Weights of a small transformer language model: MLP 1536 ReLU, vocabulary 15576.
Each number is 128 + 32 x the weight over the matrix's rms, rounded and kept within 0 to 255. Layers, rows and columns count from 0. Numbers have three digits each.

# up: layer 6 MLP up, 1536x384, rms 0.122, rows 268-292, columns 256-383
# down: layer 6 MLP down (transposed), 1536x384, rms 0.125, rows 268-291, columns 256-383
up268:181119139099121095165109062087129135129147133135123107106138192100164108126104120097104141110100132122127142155144135111155208116103090110157127078096131116154159173205153115146127128207133142112140166114164087161126100120140117154169110120098145139127135111118176109125175170136087135136104086138149120135132145131102133102150130068066091162127075121154121113114149127127095132126133
down268:127119146107122126123132146158139099162138109102065129116110079133132124112147039123113083158100095135107056164096166109142117080051141150149118146120140164102161190139144091107113167136087093173168112068123090174177146112117167111132133141102097106136118104129157074139142171099185085177164195161177129110138162128187114106127166200123126154096099052151090158142119140189161140148141
up269:166109110090091154116096147148130128137103120182096101182132180145113125100133176157111135140098115066132143154144082158152130183126127097170101144105143139132073059111150143189118061083167102146082070133178113144128147131137116078071192120154167166119114139120078117154119148133102138099160121100097134149079163163127166175104054178135127180183158161111110114173104137131136111093110
down269:092096134132174098051109142151108137138082146087096181085104084129157125136136085113080054086095129101139120166130140065123116115114094114105112133152165058114187143128128120161096099083197138107144117125162169155143108085112173063147180110113204165130139112123147120123114141147132102131142151108080088126115100174157160122118203175120126162167145093137115067162128094061108164149139
up270:189209130106107096138063134127132146132090134137128203110112158152095128157073163147127117134203188049090127070103135136164136108121106135150119116142133072106130096164146138080124112115158189119149136137109124151106170099119130141138080101116097122098171143159095114203190131133135172095089102104123159120163086179124158157134114140119163114094111155128133091138077151126148201184113
down270:139058139126144130114149146145086162142163112148101092160132127094161165196065126084135119088117112125109137163236080130102158082099156152142158129162187082085123110146138078115115085097065147156111144190158140158101163143118137121154118116119158151121145126102150130152145155117152157181095123116075127158164122133218191160149110155152163149141186127141111147115086136101114070091112
up271:140095111159090191113151142148059207098095143146122126125131118142107109144143133122193133153220115031121185127045115095106131137149112112171184152173115164140108166131092112157163162126097141144114171102128166155102190176167163126129090156115132081158106173134130176143099106121124109079184083192104123124120092080100129186091135139094129149153105138102090115084134089117089157119127
down271:034093165101112108189120138147120104124112082097105190177106130089135085105171159152107147127120143080105159149171078127198089145107151144101084203098142113137135098127118089106103081176155115162156131126175126166145075178105108146147086191204117182130138135110150115144123141172094146171114140125140149097145106220150135125145165154151117164112193119130107127146081075078159113145103
up272:152102130083114096108139139214100098140098159130136140123077120112105097115153133144204185119147181137090131185172137182102133086126143129145153115130144150179118107225089052248173132134092159160146173144096090078176139148190156016143092131107094136125125099100073119150121097178153150137115089072115174168093106137130129133095075102102180153125096148154081157177038130116152168113176
down272:107102158112164118097100201148141130077201098103167111088138105123134123109121117124172176128124170141135186145150117180060110121159131112117146108114076131173166114174117117145114145114184189133092064169111106130119085164193129133140112075123203140093124042122115114165169160086121105156060079126095144134137099173145164149123125150131159123162122170151112175159081082070103144122161
up273:135122146136141149166151083128119114102121102137146129108104121085119121102129161139137109155084169185120139102102179170126117129081148089190153136087130166150098143070169069109159159132121036143156195111137159167126130143181171186089144147119063146119119146098137122106122125196128124123146129164106074149165120164187194128168122108104167130118138128132075153143137153053086206131159
down273:146154181111154140114117135167114147114125158117142127163125072123107103133134139147095117054142091055136098142107097129075148049163136136105110167118067130104151104130161148144143111123111114111114153086147123098136153162165152088155153109096127147114164119098139120091151172163179112090139160184142087119129171136102152114117138105155099144160167144171116137091166111149142133074176
up274:100102160195090150110125141066182060089123128163088138119103166116159126146135150187111135110111088187122058151103140167106116176133111093127082143178101099140171196082160049135082126120156078168122124104099140129138117114125114122160062219143183083165135202120099156152098177130109139166139123119151104168160150088117077116144070113057185122105122104139158131106148113122129173108154
down274:147160069139155109091104153102165120128134148189042156132123133148156144152101106130151113162153155152064166177053172152119143111131157124132114120171163101126082108085148205122137078094059151072145116070162127090170166055169201114106147130082124159121159096112170112061115128102115120093057165180076067126177161099141134057106109127116134120177139096098133137238130129119107142120170
up275:173139131102167112145154123147087085093150087102153132178134086117165114158122137151126157185188114095123125166210163135122105072168120137148107087106125136182163025099149092113129162123101122209133078227140169206138107105153136190185169094057173113131115039167144116160160190114145086144172146148172138128157113106145125216117172122135091198129068174059143175122153081116108097103141
down275:126250167162117164115195126147113231106121144103149121160107068141093130181136184082117125111157107127112124071148091098152169184129173142117106045142102112129067086086131180087097129102098179142141137167202127162136060144144132141122137112168104148070128193180110105146150171164179141113144138109155156088153156157127126057120087149099086157204038092111129170162126146135131176104157
up276:143226095151173137121164059091130150104142147085142126136144167162163150177154146156180110121129121121123129108142128099118129153126140147049141100110099132141066105137111152106163127064112130125114129111146125171132151162131097117197097117108158129142127070061136124157116084143127050160157168133146125142171165098053105119133120140161137151142121098139124078123084071175097123123127
down276:090145142110128100177136201112130160071102107138080184126129112125124113121113099108102112110098169117106165185168182131076085097141105077089135089099089153129121092098122128147079095127107194155072134139077136162109117130142144104148114112141218127094148140098106081134109154178202170149159142090146183135120147061174108156116129137132157137117122124166155129164136103107132130112065
up277:146127124127163152061178046155124113102099075101140132167150134072105142093128079155157126125158130132156040113080082111098181069113154081170146113133120146091140107147177103079071099148082170069115154129078138071084151195141105145066132093120159141132132139135104044073123196158155110136109145147104079158121126100157125167105123127108127173109127121143134186057146100132112138157152
down277:149131126120137129126143106170067145153114100114155135102146075121127211093110103141059095154168120121138125096087127127128122126101119108109180097129170146154137138138111143084071125132160192142116184108171114116072085100100146119096066118101110079157137164132100190127113209142135118159116127150127121129096161115148132155100082094161090133108172155080148068112127108100073112092072
up278:103180135110145095111103163104142086178183148178094123119153106079121094145192061106097068125125104105102091137114159126110120150169157075125137117055130152109120108171161143116113096188206121103173149174091198157119114129137162122139201059121128167108206117083187166175104145072150146155136064086093255141171094129123111145136118122117078129083170091116112106109167084135157153120108
down278:084125173157117139135137132117172125133141163083133097106111101154154140117135080122123116167149138138159059135120155120137172154159129112132076162058114069135145142178125147150131176148119115101129108070107124157106142071110129180091147114153128128105157131123116147127092137065094138128125120113130125132136156153099170078140107126132110060102110144141046152181117122082104143108131
up279:139116143128179127102098177160159097135155163135183092103142091146115190107103078115128114103076118131121149138093100153096120196118102132163100150146096152066089079144152163157128105098109136139118108156093162124082116081132085084150141152124131110174186084145111128131146118151174117147106104112096128138122128216145127090108112161169216115094130079084145147218149161116147144151082
down279:104126051107131124093088193130149113095135083155171116149196192122090180125135133140108132133135105170145192170074124115087121155091100150136120168098134140132162122135155138141128059211100226107132110105121173132187132101135101113209114118170117181138134099135133174071141171125109105122180091174069131139074148156231137136078138156043155141100090110184135145164103181187162169152105
up280:132150126111129080180117154172143120153215144116151103167092139139054136084123135182135156093142145143116120083059178166043149115145117123059136155099076141156165142139143117118175184134140130098156131088078106092141101094141112135186131143147083130128151121140068089110151081150127142154141149132127121115133111139136185139087156097106077160139119155164057133118118110145123137106165
down280:103110181147126168113110113171098115101104173129121128135094142117164145106106118101162100098114167148120133154178132128138121176123147166168167132145143092134123137116155090153099109147122107141134125192145101164155175121095150132146137048079167092149145142150125150143149100126146142123090128127110151121129184119127108125162132163111148132144100144128137117177083116123134119165137
up281:125127120135149138093187041151165171142128121117199118092109133170160177116168053226137126146100193120141132092180148134157126076082109133088112083127065166128133109162135154158080111104086198140136093136089100118164197174131147107161167072096148110152067197080116157123068165108119140145119090126070140112173124123078153216106057186115151125139123081082117169136141125157127136183112
down281:126075125101142132119125088209148144120122102082137136089111148105136161160164115080148103118115133157118116117119155147107108136122125161125124113108090098166189160145117146131163163142155156150151141108054135145128136131155140165117136063071156141182104142152160126088169125116130180142140144173088121139119138098094169155116103145098143105198129166157177116111107112143128144122076
up282:117196159133093080133149144153164083127124122086084106129136104088071117102179115135126150150153107104059172092140181175173097124104113126161140148068139119154109116115117159090160126146131138189133152200076156168162151113075079165129116138133124147106140143064142123064094143141165174141202058098128179165133105102125175044131127130123148136147070144141099131120193121125160158122140
down282:094142097086145118181062115147153160129134150113099137118144086121081131133115131166100153102112102065142143073058164088154127071188092146089041118080079122171219134229143144161106067099070156095062107138120179124129139142112103153157100147154145135120092226101194126122166134100210190125052133050167136155078138151116125129139168159074116158136101146154155059101155131128117149177165
up283:148135236127119123116145178101089078130167127089100158096100157112139180106148168178118094138103087107124108137099120076124170193147145057165126128120122178129097130106095135158090096191103157119122125166107183094086096187102122077143108093119087141148123076118096087124106125153078126112174123124127072109111110164084112145157118096090128147139122075180136170191082172114135131077142
down283:162134112104108123121074093138148170160128181106116136162119094074145128158118115153031125118126128126098196111119119142128062105094108138145168168118166140138127137087113134147180082113140116115094172134083124138136147127095163082154126133138051134145166168107081158139088140128134136148127165132115121162120118059121130139099102084161138108091160152128128157085096107168106125155122
up284:169106152117102125142153118180155100167110112048128137139118144156175158101133091096152106141148105153086098099156122106116126138131154124117108155189083173136172087129155113126183158173093125128167183176193122122119135181065097121120101154124137098144166123158113136112139103081090174130126134170099191128102099127101068123108091071095185132119119082149116059143109117124155077167142
down284:141086145137151091103113132161165168145117106133129121118106146191171207086174126111149163107130171145184122120041078197108128122138123105107104126192117067096127151143115144170129103126185140132106143161149171140199082130057132100069110139133164113119140127084144103085171229153131082079119075064082112147125112105144161152150112174171185117113149109143114146120093137083079150125043
up285:097131154151196154127084110105118158099114126119091109189122067156098169091144177096135147079118185121133132144134157170114104135127130132092123108138171100179132169120147136134068099126140162099081117133088114106067153118107081093137132117120125103137123129096059064162095146124129116161098128106152147106089154125118100080082121139198074150108121152150111125132141197160107143160133
down285:137184121105111106132122128071145164107139137154119175156131138162173090113118161147146123095172051099099116189123211111066140127124161128080159117138094104150130105162117128139164106165103140113064117082137097113165130093115102092089066171131095172132129120112093121150058155114116115105105137116159072112090176102111117066103108120098165102149075114101197075119160129105110154129090
up286:154094108119172099111108113130141103101142085117098071146102183119114123107174086092134117122102168067124161141166165106077160104105133125175191120084129136116117085151144126172158178105153116074169129148062175140145112159186131125092168141196151142099129134135183122161125136164156165126106067112086098084157164108157136066070120126120121154083113092199143096112160154155111144200128
down286:114088130175059100139086143174152128103118065080101150105174151119130139160150133180143145189128140148111093127108081154178201204082138131176150109126138076157114170159133162170168090158135119142141158086187152153232079103157153165119132141134076145132150162191138124176118103152083133169194127154108098155085165118125140114077143112151081096108136108128134134122132131129143071152130
up287:090183193093149133092119124086146140122071108123113096092099152125163066099194102080154129090094108152109121119118134152170170130100068148163146134133070079130084115153104143102193085118121091129109155119094153154133115183153081113106138144175130136154214127083199113136169122174161107101111086141064111056146149120078166131150115078115160107146159109075111150151080172085101165080171
down287:086130159136107111113116106108066151181134157033124221145115145089150156153168148102132098141117066122134126080175121126091167164128119088108164211002052051168101181149162107122142131143106124152180067112132177136143115125123131147087100104186124137150123142148133118189075101095161141134104167143083111120084131089150136162121148126119147120154140140081095140138158095184115130075136
up288:113115088121172156139159116144164144136114064159107083156098140109114145122172079133101098096122139132095100091125140127155108164073123141097109145123125153111180166153151145130148112099174141130106114142070122107119128173125098089123126107125100168133104083122146188157156100136137154083103200156105125062159103168136186083120093107126089127093139072121129129126096124129135168157123
down288:106126129099118123115148158084067133104098184153109138087149164156143076140155113103136114155094095119144123148197121115118113135153109161117098142090108099133143153167092164112184103165093190099074086164152143091129115178128135153096136153137084044115096141104102122150103124147138138173082142136073146084135149110145152111122162107115127119128131145171144098118137117042147098137104
up289:080044131169106209130164097158186174115124046063132097140095149127094137140154152118194135178113050135092149116055172168107203100106086052113127202129113085203149141111131175134081159115087095089102140158091080134113088103111108086118135121154150080099147118122165125146148110154160096073145147125089108116163134115126136119146157116140186082129173143126165095078140086150207141094161
down289:164098093086111110147143162096118154152132101066109186155157104121132136126232114095162123209167084130075153112065070101083166091124084131111095164097089116074065116171163140097133191106123167101094100116098151154112138116163144120061151079081128152099131120126132142111164069168149129116112122168184146143106102137128160169133119101181141112099164087100129106131142152127097106150146
up290:092139161105131143122106093108138132113081130127122120159089081178128152153109061108127146151112135084109103182114122100172094106143113111109129136123148120137139145144108111092089160190110139134110117121142131141087156117189153086117069144114136138146126125126145137188135117138117154105109187115150134121159129078115130150091128145100103163142112161155167174180094153151124194144179
down290:187141144135119119121161115114215114131145163088144128116144158162098153156134147171174090123123148148119107107208108137113170099152143105120153105156103128172122092178162130170122082125123121150202123153160139122123154103132162128116120140163135117141202141169097137087143155096129157126127118139147117160108096106153090147131156170080104167060100068152102155118104138148125148097072
up291:100122149139110190153172056112123161113099151131081161136127136124190122100143108173159138106103151122072068120159154119134083137169158167127128138134150130099161201149106177106144102163119112162141152124100147111192149145123146146088126118130165080168120155121176208121058116142076153120188133191088038142114125130076141186122103140163147076146121088140138112101135120137101157094130
down291:192120107129114145186136149112145136110115081142150112139138078155086157145106108157141140111127088053107106118110109148167114170173123166108114112079123083137146130127236050061126115084056125100085110157137131153166233198158114111169128136119074088133099077148123197062126156103090083151142170143178113113119071155145136107122206145087106141179141156112178122083064170100117154069144
up292:061135128145132149124139148053106111076114152113103097091210113139170101124134149097106143138149122099136148083091109180220137137149119093139173121102084139128161133115189137140134181164142128136119140079101165151105087159111129059117180126083142153175137180121152138161144095109088127149143145082090080107189153183134116120142095154118106174153095184103089086154092102121128146153159